Each number is 200 + 30 x the weight over its row's rms, rounded and kept within 0 to 999. Layers, rows and columns count from 0. The size before them is the row's rms in percent of the matrix's.

# down: layer 9 MLP down (transposed), 960x192, rms 0.0502, rows 201-224, columns 0-95
# gate: layer 9 MLP gate, 960x192, rms 0.118, rows 202-225, columns 0-95
# up: layer 9 MLP up, 960x192, rms 0.122, rows 202-225, columns 0-95
down201,100,203,208,170,261,162,204,187,252,174,186,207,175,264,238,204,235,194,208,222,172,166,184,161,225,137,226,172,184,199,194,226,170,191,147,205,212,229,182,261,145,193,203,206,215,211,209,186,224,167,244,192,177,149,258,247,231,212,143,250,161,212,221,198,162,225,204,226,152,207,175,209,268,258,179,153,218,206,166,268,209,177,200,192,237,195,216,240,227,243,210,182,193,208,249,115,216
gate202,103,179,190,165,221,213,219,181,167,180,223,264,210,188,201,190,194,249,276,192,223,178,213,151,172,143,213,222,194,186,213,210,167,169,227,202,146,249,178,252,147,140,140,212,185,196,198,180,205,208,211,206,191,192,243,183,208,190,193,194,194,243,165,176,186,205,186,195,216,218,221,162,197,191,189,148,256,200,244,181,176,164,242,200,268,200,205,164,219,194,171,204,172,169,224,187,203
up202,104,216,223,205,128,216,157,260,150,213,192,154,183,176,167,202,236,168,207,259,199,169,227,205,205,214,231,171,240,203,206,216,158,207,239,183,180,239,233,228,186,189,246,152,198,219,215,194,275,168,175,196,179,237,223,180,217,182,165,253,268,178,195,196,181,186,234,206,171,221,135,200,246,241,169,214,179,166,140,237,222,231,175,197,192,209,197,261,190,109,138,192,235,177,217,221,171
down202,104,220,128,213,164,204,230,199,198,166,181,205,206,202,223,228,212,180,223,133,168,218,179,189,295,190,148,216,170,220,169,219,199,232,147,219,171,228,204,227,167,262,185,162,219,155,227,187,128,249,184,221,196,233,161,227,197,212,111,216,224,242,161,186,250,171,194,206,208,197,248,208,228,196,218,185,175,184,213,185,214,201,245,246,201,168,193,197,189,166,279,217,177,200,224,226,173
gate203,103,147,180,176,226,174,178,212,200,206,248,155,194,204,259,163,199,187,229,204,160,170,225,184,159,145,160,230,195,266,168,192,230,238,180,233,224,208,263,239,212,161,207,196,225,177,226,167,194,175,229,209,165,210,194,205,163,179,154,220,163,226,195,200,183,243,173,171,180,210,250,147,166,197,168,207,196,210,209,215,208,181,265,254,223,203,233,148,179,169,172,153,224,178,129,208,202
up203,103,156,208,255,175,242,217,211,228,222,201,171,156,159,224,149,208,257,163,220,191,173,207,222,160,150,188,221,204,175,202,194,238,200,185,207,175,255,194,219,174,205,178,164,210,159,169,167,222,189,221,222,235,204,180,227,247,174,156,212,156,209,222,247,222,199,186,162,185,190,153,168,194,179,237,251,188,200,189,268,201,163,233,210,203,189,195,169,287,172,251,147,202,175,149,261,236
down203,106,231,226,196,231,222,213,246,184,220,210,187,165,205,203,217,235,225,200,179,231,194,121,182,248,278,172,148,171,187,201,254,248,197,208,229,210,176,199,214,200,204,207,256,203,215,176,233,134,159,177,185,205,215,205,188,179,167,154,221,186,198,221,203,183,176,187,200,201,184,159,189,200,186,226,248,243,173,185,170,240,257,160,172,169,116,169,204,194,185,255,199,180,221,187,235,190
gate204,101,201,209,127,196,216,216,243,201,185,205,216,209,190,257,232,180,169,168,189,136,185,102,193,231,175,190,209,233,216,195,204,207,189,213,208,215,173,149,268,255,200,165,228,175,215,207,180,194,200,228,186,208,160,175,187,197,179,226,187,190,210,191,220,189,227,218,145,158,213,214,206,208,218,200,208,215,177,123,196,160,199,207,199,193,216,179,237,182,226,188,155,218,275,228,161,187
up204,101,225,218,148,205,208,209,143,225,248,219,201,251,176,169,238,198,179,193,210,240,186,203,148,234,222,238,244,189,189,185,173,263,201,214,204,188,208,150,162,207,202,170,144,156,179,197,249,226,182,156,201,149,228,186,204,205,194,203,214,239,188,212,215,184,191,192,205,192,192,218,206,234,231,202,199,190,183,180,175,181,237,178,184,189,266,257,229,170,281,248,189,248,266,236,213,216
down204,107,173,215,203,167,268,250,189,197,198,148,177,209,135,213,232,227,242,170,218,226,196,146,205,213,192,216,169,125,145,203,202,218,250,155,185,241,234,189,190,196,263,153,201,213,166,225,168,200,242,193,167,190,166,215,202,191,209,186,124,214,219,203,217,248,195,237,201,210,199,227,184,203,201,239,146,212,172,175,204,240,152,201,239,166,224,156,178,241,222,228,234,191,227,215,210,154
gate205,107,174,189,202,203,192,261,197,201,232,216,165,198,188,185,240,198,229,236,259,169,158,217,213,194,162,224,191,160,224,240,219,142,222,198,247,152,191,174,263,195,190,188,183,132,157,196,200,212,246,185,242,238,221,157,145,204,117,182,158,220,170,231,176,204,172,179,192,167,207,192,187,233,251,194,148,186,185,169,142,171,182,170,225,175,207,177,186,177,243,188,196,196,234,183,140,190
up205,112,154,203,246,210,178,243,181,192,241,157,199,176,129,179,233,139,197,223,190,166,185,144,223,246,206,232,202,217,224,243,179,220,175,227,193,191,190,185,222,194,209,213,145,165,210,157,220,189,186,217,194,205,224,216,211,209,143,228,203,272,173,220,205,184,192,222,186,183,192,230,200,215,209,147,159,199,222,188,168,228,184,198,229,174,245,142,235,188,199,210,197,213,191,127,142,167
down205,110,286,230,161,238,176,166,199,181,156,192,190,131,171,170,269,173,223,174,242,203,205,219,199,185,227,200,205,138,260,212,194,215,177,242,207,251,180,197,165,217,177,200,208,182,271,201,192,200,222,201,176,179,169,149,214,202,203,197,228,207,190,200,191,188,185,224,199,175,165,169,156,189,170,187,156,251,228,250,206,200,173,203,167,211,253,179,202,249,218,205,186,189,202,208,204,218
gate206,100,209,241,179,240,201,165,213,165,187,178,189,173,239,216,174,173,256,235,243,208,222,140,233,164,173,240,177,182,188,253,204,157,206,190,212,245,182,172,221,197,219,196,203,237,226,153,206,216,274,197,286,166,175,151,202,255,194,179,243,174,178,172,166,172,199,278,220,206,155,217,235,179,224,200,199,214,208,260,147,177,140,156,179,255,220,167,202,251,208,199,213,173,209,260,263,183
up206,099,216,236,246,249,225,214,171,192,182,220,183,235,253,212,178,167,221,179,178,190,192,193,236,199,178,159,182,261,203,167,206,131,140,180,205,248,212,188,245,209,177,165,182,231,210,206,221,213,144,157,198,187,195,171,163,224,259,217,188,168,157,246,194,125,234,213,239,244,175,239,155,177,160,205,210,179,201,233,200,164,227,192,225,261,270,228,177,176,240,170,205,205,217,256,226,209
down206,102,165,238,169,177,182,245,195,238,244,201,190,199,202,214,206,156,178,180,187,203,202,176,220,168,217,162,195,200,186,175,218,181,214,200,204,225,185,194,189,258,189,145,193,194,175,171,172,260,243,212,182,172,225,178,198,223,223,208,187,167,194,180,185,210,271,182,234,191,240,195,167,212,226,247,133,153,260,185,187,198,186,226,144,223,182,227,253,147,181,238,146,225,202,207,182,218
gate207,104,224,211,193,205,164,234,217,178,193,264,186,183,193,166,216,162,224,211,162,242,224,225,159,203,166,238,172,162,178,199,221,158,164,234,162,195,208,190,204,209,214,209,227,188,187,197,195,188,197,201,187,236,224,265,207,205,166,199,180,124,191,202,206,193,210,132,241,253,245,170,175,274,207,183,206,196,195,239,182,202,270,180,188,240,171,149,196,229,221,160,186,150,183,243,209,172
up207,102,187,199,216,188,240,195,192,183,144,258,180,267,211,220,171,211,196,227,148,191,199,170,132,190,217,178,197,281,212,196,217,214,205,222,229,240,181,212,245,208,173,122,204,155,178,200,168,154,216,199,203,190,133,213,226,208,264,215,200,256,251,195,221,206,132,254,176,201,200,193,172,187,187,230,181,223,187,187,206,180,188,247,198,243,173,176,194,166,181,182,194,231,173,188,201,151
down207,105,208,205,231,194,211,161,173,174,147,255,204,191,180,261,209,216,192,151,186,193,186,244,229,199,175,204,221,220,171,222,178,247,183,204,190,191,206,219,185,182,190,249,189,246,138,233,237,197,249,200,215,249,207,158,231,214,206,194,204,247,266,246,152,182,190,224,230,173,146,187,229,204,147,216,219,150,157,193,120,219,214,189,189,209,230,142,194,231,194,278,223,144,236,215,205,184
gate208,104,196,147,195,247,250,160,190,224,220,145,176,216,198,213,220,151,260,185,174,183,224,173,181,184,179,174,202,180,204,239,201,143,205,255,241,178,236,212,192,173,205,210,139,155,244,190,201,197,210,224,248,197,293,199,266,227,216,207,249,154,228,190,201,188,222,218,170,226,210,200,139,207,250,172,216,160,197,181,221,187,222,171,211,205,185,130,217,200,208,194,156,146,163,176,289,198
up208,111,225,168,233,195,234,209,181,126,238,198,184,230,185,135,232,239,165,187,269,195,210,185,222,171,194,181,162,245,166,226,157,187,265,168,225,155,174,222,206,235,211,172,264,215,240,231,201,178,231,186,214,187,179,234,207,238,221,192,180,225,171,211,207,161,205,213,218,225,207,187,132,183,205,244,180,181,223,187,202,203,228,250,186,165,238,206,214,211,185,216,135,223,245,248,192,179
down208,109,174,203,151,204,170,204,139,248,217,190,139,208,203,210,236,192,238,241,179,237,185,210,146,218,192,130,222,272,179,203,267,224,220,215,196,223,213,225,237,162,190,262,192,187,156,185,171,234,193,205,206,192,219,200,199,212,136,185,196,204,210,162,199,138,217,204,203,188,161,235,224,218,172,214,182,181,201,186,157,236,212,186,142,187,148,157,164,207,204,193,177,187,220,219,223,193
gate209,097,185,225,180,199,213,177,182,162,215,245,196,202,160,218,171,211,201,192,203,212,195,209,206,167,227,200,265,235,216,252,220,170,221,173,209,180,259,270,201,251,186,208,184,219,224,141,156,187,200,239,214,174,209,202,181,238,193,163,180,196,223,256,207,174,193,202,218,182,169,256,170,190,204,188,191,209,184,212,200,158,177,144,238,191,161,236,212,221,227,154,120,242,164,131,217,176
up209,101,181,222,203,224,211,205,176,241,208,159,171,162,223,187,191,173,129,186,155,198,205,193,218,171,256,205,213,154,200,163,219,214,226,225,215,211,236,178,220,156,197,227,221,226,192,229,218,227,185,242,256,187,195,235,185,148,141,225,210,245,164,151,219,197,223,194,224,225,253,220,185,213,146,185,241,154,185,160,208,218,221,286,166,171,198,234,235,170,184,179,212,189,204,208,236,202
down209,099,193,216,174,203,153,227,200,173,210,221,223,225,230,207,197,229,202,221,203,262,213,242,170,222,166,205,225,241,209,147,195,189,213,205,130,166,148,240,232,158,205,194,201,183,224,206,220,161,204,223,184,188,194,164,206,193,203,201,221,203,243,183,220,189,160,146,178,168,126,215,223,168,248,243,235,173,187,194,205,208,179,237,153,160,186,238,203,172,200,244,158,195,163,190,237,207
gate210,088,177,183,174,267,242,193,252,188,209,236,173,139,168,193,237,187,148,186,223,216,212,156,221,211,182,145,197,165,261,251,181,169,247,189,230,179,175,197,175,197,212,152,221,116,238,154,213,233,187,179,193,218,186,234,172,165,213,205,221,243,206,264,186,146,205,176,228,189,179,227,176,195,199,211,269,163,217,203,187,154,193,205,191,175,192,209,209,229,216,197,169,213,192,171,207,168
up210,082,232,186,186,174,226,199,167,180,124,218,233,235,184,180,173,270,170,174,194,215,251,167,133,212,184,196,228,226,178,189,204,196,212,241,217,221,187,154,165,197,178,150,205,172,163,161,196,204,223,224,238,186,170,190,216,167,150,231,245,220,219,165,152,209,218,166,241,190,141,223,150,191,239,224,180,194,217,254,192,220,183,211,181,171,206,205,197,206,235,150,249,233,200,194,218,151
down210,074,202,116,182,220,252,190,205,200,196,205,173,176,180,196,193,181,240,146,171,164,220,246,183,200,247,188,230,142,176,254,156,189,195,185,172,183,250,201,273,228,185,247,213,211,198,163,232,207,210,220,151,193,159,201,175,192,204,225,164,186,235,193,189,225,179,193,210,175,250,199,239,205,210,210,176,146,162,172,150,249,234,183,225,193,239,195,234,210,221,218,170,155,189,202,229,223
gate211,110,141,181,178,240,195,178,181,222,181,214,151,178,200,237,170,186,195,218,156,252,286,217,190,189,159,145,242,201,222,185,209,189,176,198,172,225,242,134,175,176,173,163,199,216,204,215,200,194,173,239,165,189,207,280,190,200,232,241,242,209,180,190,231,197,179,217,214,170,180,245,235,182,208,207,175,185,239,216,206,202,267,206,183,173,209,173,186,200,229,191,187,218,214,163,220,229
up211,112,227,165,142,194,202,198,259,191,202,193,182,216,136,229,253,217,180,217,174,183,205,231,199,225,220,212,196,225,209,144,223,177,126,211,165,221,195,231,258,198,171,221,197,207,171,166,245,208,156,212,232,237,196,241,210,153,196,215,209,184,233,163,198,160,183,140,206,223,150,217,178,230,167,162,265,167,235,215,188,202,244,207,221,180,217,229,192,139,241,212,230,148,157,210,132,193
down211,111,216,179,181,128,234,198,192,213,231,211,240,248,126,150,141,179,216,212,210,171,225,226,187,201,183,166,203,162,150,170,162,230,202,240,227,198,216,236,165,215,190,204,179,251,167,230,148,208,237,190,249,199,199,247,227,211,191,186,218,225,264,187,227,229,172,194,192,227,201,179,195,169,219,240,239,221,197,185,226,166,177,197,205,155,172,207,218,228,137,226,209,217,261,190,241,235
gate212,101,229,154,225,199,179,192,239,223,193,204,165,163,227,160,172,230,206,232,186,171,204,167,123,216,166,169,226,212,212,190,214,219,197,189,169,204,234,163,201,181,232,213,168,193,176,223,231,223,203,171,169,229,212,185,180,281,213,186,200,220,180,175,175,197,175,181,188,186,239,224,145,182,188,212,169,186,225,201,171,142,264,190,253,180,196,197,222,158,204,200,192,255,192,170,194,223
up212,095,155,191,187,222,212,248,175,226,208,207,208,196,187,234,195,225,199,206,208,198,218,234,148,164,159,244,156,213,178,180,104,194,172,238,206,174,236,224,195,179,182,143,205,140,219,217,186,256,197,219,191,187,229,186,192,207,205,248,187,201,242,202,175,180,200,212,201,272,248,196,200,177,256,189,192,241,141,127,217,163,176,206,199,204,174,223,202,140,197,180,211,166,202,190,198,209
down212,098,124,228,245,176,160,137,193,204,190,217,191,239,214,174,254,197,194,130,209,205,152,207,180,203,199,235,220,196,182,145,173,178,198,199,196,176,210,274,193,223,243,213,200,213,175,162,209,186,228,157,212,199,160,209,162,214,168,177,192,195,211,230,172,222,223,212,262,196,194,269,164,157,190,222,198,232,187,157,189,250,193,183,177,213,182,217,251,202,195,221,194,233,257,207,223,180
gate213,100,258,205,218,191,202,249,188,167,161,232,190,213,228,220,170,210,233,209,221,240,201,192,173,233,146,190,206,185,253,212,228,150,259,197,223,183,204,157,287,196,205,187,179,192,173,188,186,207,194,184,204,176,199,222,200,177,197,189,210,176,234,206,187,211,167,186,186,275,187,200,184,184,250,185,203,208,176,238,237,201,225,188,209,224,204,205,193,180,215,197,214,157,227,214,267,215
up213,098,134,174,270,190,226,213,155,220,299,204,233,227,203,181,226,253,199,173,170,181,219,222,222,227,237,171,192,202,184,160,167,202,238,225,196,235,188,224,195,239,222,182,236,178,190,128,189,221,190,208,227,197,162,190,238,225,216,203,228,165,228,212,175,175,170,160,194,272,170,199,199,209,194,187,254,197,210,179,166,175,200,267,199,122,201,216,202,213,180,225,167,186,189,178,219,225
down213,101,184,202,122,169,144,216,245,246,174,207,154,161,177,216,205,165,153,183,163,205,195,199,224,174,174,238,206,246,203,217,225,210,128,194,201,213,195,213,204,227,230,217,203,157,201,226,173,251,189,196,149,229,239,201,187,210,139,196,208,205,235,203,251,178,159,271,213,152,154,202,224,243,197,173,237,265,221,186,201,212,197,207,197,234,173,167,176,195,244,196,200,188,197,199,205,161
gate214,098,197,209,237,171,172,122,204,221,250,205,238,184,244,197,257,250,161,240,212,187,192,234,152,171,176,173,275,241,228,184,179,254,226,236,177,235,167,218,209,167,178,224,148,168,212,140,236,219,195,219,171,221,201,199,180,262,226,143,175,230,205,221,236,195,205,212,228,196,196,250,231,257,258,181,219,173,215,230,190,214,191,198,156,169,189,216,250,157,213,192,182,214,205,179,185,218
up214,099,219,220,229,221,258,225,200,184,221,193,164,223,145,142,171,176,210,236,160,214,209,204,194,197,230,230,221,214,194,231,246,209,186,208,211,194,236,149,168,221,238,177,197,191,127,214,173,260,208,129,200,185,241,195,194,184,187,226,199,163,200,177,159,180,203,131,240,235,172,128,196,140,210,197,157,227,229,184,228,167,189,225,255,276,145,197,187,224,220,260,198,201,187,239,202,211
down214,098,235,126,212,158,202,205,190,206,159,178,234,205,168,182,246,186,216,207,154,205,147,172,259,216,232,190,201,181,241,218,179,139,184,207,210,224,181,198,205,204,204,225,237,205,226,232,221,145,186,194,146,159,160,103,223,177,208,238,244,232,217,149,222,198,182,252,213,205,208,197,189,203,189,156,211,184,188,178,163,206,189,195,154,202,177,190,207,121,200,207,242,167,179,207,240,175
gate215,097,145,209,185,175,132,180,228,218,234,202,183,155,184,170,224,237,168,222,198,200,192,203,238,195,198,167,197,200,225,217,171,225,165,187,205,189,249,202,230,145,180,180,254,196,249,207,134,210,207,195,204,224,207,192,216,187,185,219,216,195,177,203,210,201,231,167,190,172,167,205,247,206,209,172,210,150,196,140,175,220,220,227,207,211,162,168,219,178,236,245,202,201,215,219,237,260
up215,097,177,215,254,198,205,198,204,197,251,179,203,208,194,179,194,216,174,142,243,205,241,205,235,181,190,255,185,124,218,149,197,189,170,206,179,226,229,222,223,220,221,175,243,196,210,154,221,224,241,232,210,242,189,184,139,188,188,171,255,162,200,166,215,249,206,211,214,208,173,195,238,231,206,152,155,201,252,142,162,194,219,202,129,192,173,237,236,215,211,199,219,197,164,179,187,216
down215,099,168,167,164,189,216,178,156,217,226,205,174,194,189,220,240,287,205,166,204,218,182,257,217,217,207,165,190,202,198,192,245,159,212,181,195,159,190,207,162,185,203,206,162,187,193,217,158,199,182,130,201,240,164,207,192,208,228,262,245,176,199,144,219,192,198,211,154,162,183,216,213,232,224,165,126,239,229,205,143,217,209,204,209,181,160,188,194,200,170,227,198,222,208,204,208,185
gate216,104,230,228,177,290,199,210,216,198,214,207,153,227,237,204,196,193,260,243,223,217,267,198,194,211,191,212,161,149,156,172,193,265,190,168,218,188,172,216,245,231,223,176,179,187,185,216,135,173,194,193,217,238,204,172,178,233,184,234,195,154,239,201,273,170,164,241,186,208,169,242,178,262,214,194,129,180,156,190,194,191,210,197,189,170,200,161,180,248,236,125,193,220,254,181,206,166
up216,105,266,174,237,189,202,169,143,125,229,243,177,235,202,153,228,160,201,254,240,214,199,259,229,243,220,196,235,220,194,164,192,213,214,201,208,173,151,254,271,133,260,207,140,199,226,242,214,181,218,215,183,205,225,224,185,180,225,181,229,209,207,205,177,206,215,208,150,233,193,216,256,143,208,220,155,195,127,183,157,201,260,200,248,157,200,239,239,161,198,185,216,200,214,170,222,191
down216,111,168,229,168,221,185,215,249,227,236,174,186,195,198,258,133,191,188,170,218,215,206,214,238,168,217,168,253,152,170,170,213,188,213,187,195,222,204,177,201,238,133,171,179,190,217,180,155,204,188,156,217,193,205,227,155,245,208,228,165,218,160,222,169,226,166,155,197,167,241,128,216,169,258,185,215,162,200,221,212,205,184,172,168,251,227,174,173,154,196,218,110,232,210,192,213,207
gate217,100,149,226,163,258,270,195,198,144,186,207,131,193,218,245,200,219,185,222,235,222,213,194,155,146,193,191,219,200,253,185,232,225,203,224,238,170,205,145,244,255,208,204,200,269,198,187,160,215,187,162,232,249,228,238,160,200,192,203,183,194,152,189,198,194,258,171,198,201,212,194,174,178,226,201,179,195,216,186,191,163,190,198,190,191,144,237,179,188,228,251,231,151,236,243,203,202
up217,095,232,219,132,177,240,170,262,226,239,171,217,223,184,177,212,225,137,218,264,213,136,190,225,202,242,226,205,170,225,222,165,249,216,195,193,238,199,195,206,176,211,170,218,234,192,211,191,176,187,255,177,204,186,173,235,259,210,171,197,257,196,195,242,178,162,191,153,228,263,180,179,218,209,198,173,224,252,195,218,175,164,200,209,205,180,179,228,194,158,176,180,196,244,142,184,243
down217,100,189,234,270,172,173,235,216,244,209,244,167,175,232,148,239,159,247,188,172,243,161,175,168,221,214,175,162,272,121,224,141,184,207,200,194,209,220,252,217,159,215,161,220,131,210,212,209,255,225,226,226,241,206,201,189,194,189,197,223,238,232,200,183,207,209,202,198,192,144,210,242,172,144,241,213,181,188,221,156,189,256,176,216,212,195,197,195,188,158,187,197,227,140,193,243,243
gate218,101,127,196,229,207,212,214,177,219,229,161,163,268,232,159,231,151,161,242,185,187,252,135,195,221,162,221,165,242,242,195,172,163,203,123,212,171,165,231,182,253,180,166,215,230,243,208,196,200,246,212,227,180,134,258,186,205,178,236,170,219,197,151,217,224,202,164,170,234,153,206,194,222,182,211,208,221,192,189,236,161,220,227,160,172,234,234,222,164,231,249,268,224,256,161,181,164
up218,099,200,215,239,208,261,162,131,185,236,187,142,202,250,159,231,149,185,234,225,244,194,210,183,199,213,217,222,204,157,232,219,227,227,189,193,237,216,196,204,183,176,168,184,186,200,144,176,221,197,168,189,217,218,222,220,209,183,249,221,212,204,186,225,189,185,205,191,195,150,169,216,171,211,219,232,178,175,225,150,190,203,192,194,124,218,253,158,225,258,154,222,203,206,207,172,184
down218,100,172,178,234,207,171,179,226,218,182,219,179,205,181,231,191,196,167,190,178,203,211,169,203,173,202,182,228,240,132,198,192,185,204,201,196,207,199,199,166,241,218,203,204,180,229,208,206,245,245,195,213,226,260,208,200,256,240,142,154,202,150,209,200,197,167,210,230,228,168,206,189,191,165,182,181,166,195,218,241,227,213,248,178,170,233,192,170,229,178,236,242,188,249,272,141,186
gate219,102,207,208,235,159,159,209,252,248,191,165,267,189,241,213,250,167,213,187,188,194,240,172,258,211,184,204,223,202,210,191,202,178,174,259,193,236,214,196,193,189,235,185,198,248,199,174,212,183,195,235,222,238,213,194,174,141,166,228,141,193,215,185,166,237,192,234,171,235,183,194,254,208,191,229,217,182,207,195,192,195,178,231,250,160,190,177,179,251,237,166,224,204,216,165,200,192
up219,103,211,204,220,183,199,225,149,159,154,153,198,159,154,236,171,249,204,154,254,155,223,218,246,174,223,217,206,206,231,196,207,183,227,214,163,200,181,166,169,217,221,110,205,219,224,127,207,160,233,199,214,209,248,184,161,191,279,177,174,240,189,249,246,213,182,211,190,183,187,236,208,192,224,151,197,190,215,199,238,189,220,182,235,228,218,192,225,235,185,216,222,221,185,224,229,200
down219,100,191,196,207,190,237,214,230,194,203,219,179,243,195,192,196,230,181,224,212,213,171,191,170,266,157,219,207,185,141,186,224,213,140,211,223,246,248,197,275,217,174,222,200,197,214,193,244,152,164,150,189,228,177,146,180,175,120,217,154,197,186,221,179,173,236,207,141,199,192,169,193,163,196,191,238,212,191,206,221,211,215,257,159,215,176,226,242,150,187,211,286,205,177,175,200,168
gate220,094,197,192,265,214,183,194,226,184,185,210,187,141,227,190,215,233,219,213,203,240,179,190,203,189,229,186,152,174,150,206,215,197,184,204,199,175,195,208,206,127,247,204,191,217,242,263,186,149,205,214,243,232,233,197,211,169,201,208,213,174,157,169,175,246,241,207,213,180,208,235,186,230,202,230,242,122,248,235,211,182,194,251,204,221,184,216,173,187,202,180,278,239,137,174,245,188
up220,094,171,190,225,213,235,224,250,203,179,229,224,239,202,208,246,199,182,169,207,206,143,190,227,210,224,231,174,152,209,213,224,199,270,198,252,210,182,160,213,214,201,186,161,166,189,213,214,277,257,220,208,154,176,180,129,227,209,232,211,244,206,176,231,215,167,264,226,264,216,176,200,232,211,163,179,197,145,152,190,179,157,215,208,163,206,173,166,236,157,197,163,184,212,214,175,184
down220,095,234,264,231,162,175,213,159,198,172,171,239,209,188,174,187,229,194,212,202,226,253,194,148,213,198,186,197,255,206,190,216,171,199,196,180,224,171,187,221,218,223,230,249,224,190,255,165,172,203,250,185,195,177,226,185,225,200,182,146,239,196,198,251,193,205,221,217,131,164,214,197,156,190,251,204,209,144,214,194,211,196,198,182,145,228,233,176,215,219,202,219,193,217,219,175,170
gate221,105,168,209,224,193,161,189,176,245,183,203,191,168,216,165,192,176,223,239,215,186,219,164,196,249,199,237,195,213,148,177,175,215,198,275,154,195,213,247,208,223,180,216,236,184,213,180,200,267,197,216,247,220,172,196,217,179,214,237,202,234,192,167,210,209,155,194,233,157,210,161,153,200,205,158,220,202,185,211,184,234,225,165,159,248,162,180,257,202,224,238,204,147,230,210,174,176
up221,102,199,216,202,164,203,230,160,162,221,210,176,237,226,203,182,210,187,241,212,165,236,153,236,150,232,218,241,210,247,235,239,300,217,184,176,261,185,224,253,189,198,190,204,172,189,184,258,208,171,201,136,195,203,269,226,200,191,199,196,216,213,166,237,170,218,172,224,194,165,165,167,194,171,215,238,170,172,175,181,160,195,197,196,209,175,196,241,185,183,190,189,199,205,216,237,177
down221,106,164,184,205,197,206,205,240,172,236,248,166,238,182,213,224,206,183,181,168,244,170,220,174,192,138,229,153,228,214,233,192,165,242,178,226,193,206,245,201,182,184,208,242,232,205,223,212,195,186,202,248,164,243,150,160,158,221,227,201,184,274,182,246,198,181,241,149,122,205,147,230,211,228,236,168,178,248,168,223,208,216,168,170,193,174,210,190,178,166,206,229,179,216,244,173,198
gate222,094,223,212,121,198,175,230,194,214,159,215,173,214,183,198,199,162,216,212,188,190,233,224,158,143,239,145,238,254,187,178,219,159,216,214,157,149,212,188,216,210,208,195,209,156,249,220,180,210,184,144,164,231,224,184,224,211,176,180,194,167,196,202,224,255,225,156,184,193,206,162,196,212,192,213,196,176,176,167,178,178,202,194,178,251,213,191,222,229,168,243,192,245,220,238,206,155
up222,094,166,187,262,184,210,187,201,210,269,178,220,206,236,179,192,216,223,215,258,186,237,232,200,186,197,202,211,157,229,115,187,207,203,165,162,177,189,176,163,212,183,243,195,212,169,183,168,200,196,191,280,233,255,164,199,192,191,236,196,185,204,236,149,135,237,200,227,155,228,239,199,237,224,190,193,172,256,191,223,196,198,149,223,215,159,131,238,224,198,168,151,252,182,228,152,219
down222,090,235,180,241,155,149,203,163,207,224,139,157,140,178,175,234,243,183,166,243,201,220,210,180,185,222,187,184,285,186,150,242,210,197,204,176,194,195,263,183,203,269,185,215,179,236,189,189,164,212,199,197,154,142,214,221,233,241,267,218,221,196,182,191,175,232,218,160,172,215,247,209,228,172,194,180,226,150,172,206,199,139,204,171,191,140,169,190,160,169,199,204,186,174,281,219,222
gate223,106,213,161,211,231,185,176,155,196,218,248,170,213,168,227,193,198,235,241,270,202,228,164,184,220,183,242,211,138,155,206,173,174,231,232,254,244,213,243,238,186,192,183,251,155,160,176,222,231,185,243,166,176,182,226,173,191,199,175,182,171,210,152,193,177,206,209,235,192,210,162,167,238,231,229,260,180,226,226,197,161,209,183,206,227,187,205,168,179,273,159,158,228,219,193,188,190
up223,102,168,183,203,211,193,217,155,192,238,255,226,206,228,199,156,207,233,205,234,190,221,190,239,194,208,187,156,174,218,165,196,122,201,176,171,213,179,195,237,225,190,205,217,246,166,239,183,215,207,179,166,210,147,173,200,227,175,191,205,147,231,237,268,205,202,171,162,122,203,205,199,256,192,188,207,213,158,230,220,212,211,224,207,207,231,230,180,209,183,218,233,238,164,189,216,253
down223,105,203,203,179,184,199,201,193,209,213,232,238,180,232,187,190,176,212,245,189,235,192,160,217,159,180,231,182,211,218,240,183,224,166,203,248,166,211,220,192,203,206,157,138,176,227,185,144,148,252,224,191,181,184,169,201,212,204,192,106,207,228,197,177,192,202,216,196,224,125,246,228,181,200,168,199,199,214,189,186,220,182,238,189,226,197,207,218,190,186,199,261,213,131,236,245,166
gate224,104,201,192,206,156,198,198,223,158,223,200,217,190,222,208,231,168,199,177,210,209,118,175,222,187,234,252,203,174,131,248,196,193,167,179,213,190,173,157,243,117,221,206,188,232,237,190,191,207,181,164,233,219,248,224,156,184,199,170,191,156,209,228,211,186,189,225,181,195,252,213,205,173,187,212,176,211,210,191,167,153,225,206,197,235,198,228,247,258,150,198,242,219,223,216,212,178
up224,108,211,168,175,210,159,182,218,259,205,231,189,181,171,219,175,251,192,221,152,206,185,146,183,186,175,175,165,181,257,286,217,174,238,187,221,206,156,163,190,195,180,200,156,207,213,212,192,220,212,192,215,217,176,224,194,185,180,151,205,232,220,191,175,235,230,188,234,202,243,188,194,193,230,191,148,190,194,186,184,142,225,193,196,234,241,202,206,213,175,221,158,171,223,179,239,169
down224,108,188,188,247,283,219,207,211,217,219,217,192,235,177,256,200,178,192,180,178,160,233,203,208,216,173,223,245,171,168,238,218,179,216,165,223,165,173,162,223,173,237,195,233,201,228,206,200,189,196,171,225,136,188,218,188,190,218,235,151,205,149,146,195,215,209,209,214,216,270,157,236,194,161,244,155,172,183,235,187,214,148,202,211,158,213,214,205,218,266,238,188,180,185,207,192,167
gate225,098,195,180,174,247,191,179,201,219,213,186,183,170,181,179,237,156,280,202,194,151,200,181,174,188,175,223,192,208,211,151,145,212,253,208,149,213,182,217,210,258,224,165,178,244,210,239,219,219,195,162,193,170,225,242,238,224,205,222,124,215,247,247,184,219,181,122,177,158,205,195,179,208,162,208,225,184,213,212,205,186,186,237,153,198,146,204,185,185,270,181,201,210,148,204,224,257
up225,096,197,276,263,193,203,173,207,219,231,217,242,191,191,176,220,149,195,131,173,214,212,188,196,196,192,192,166,202,227,205,199,161,173,255,242,219,140,191,175,201,242,224,168,198,243,230,210,189,231,186,204,182,205,222,200,190,176,211,227,199,204,198,209,197,215,199,142,195,202,225,189,256,221,252,227,186,248,201,175,188,227,166,218,204,240,224,198,189,184,164,206,218,240,202,149,187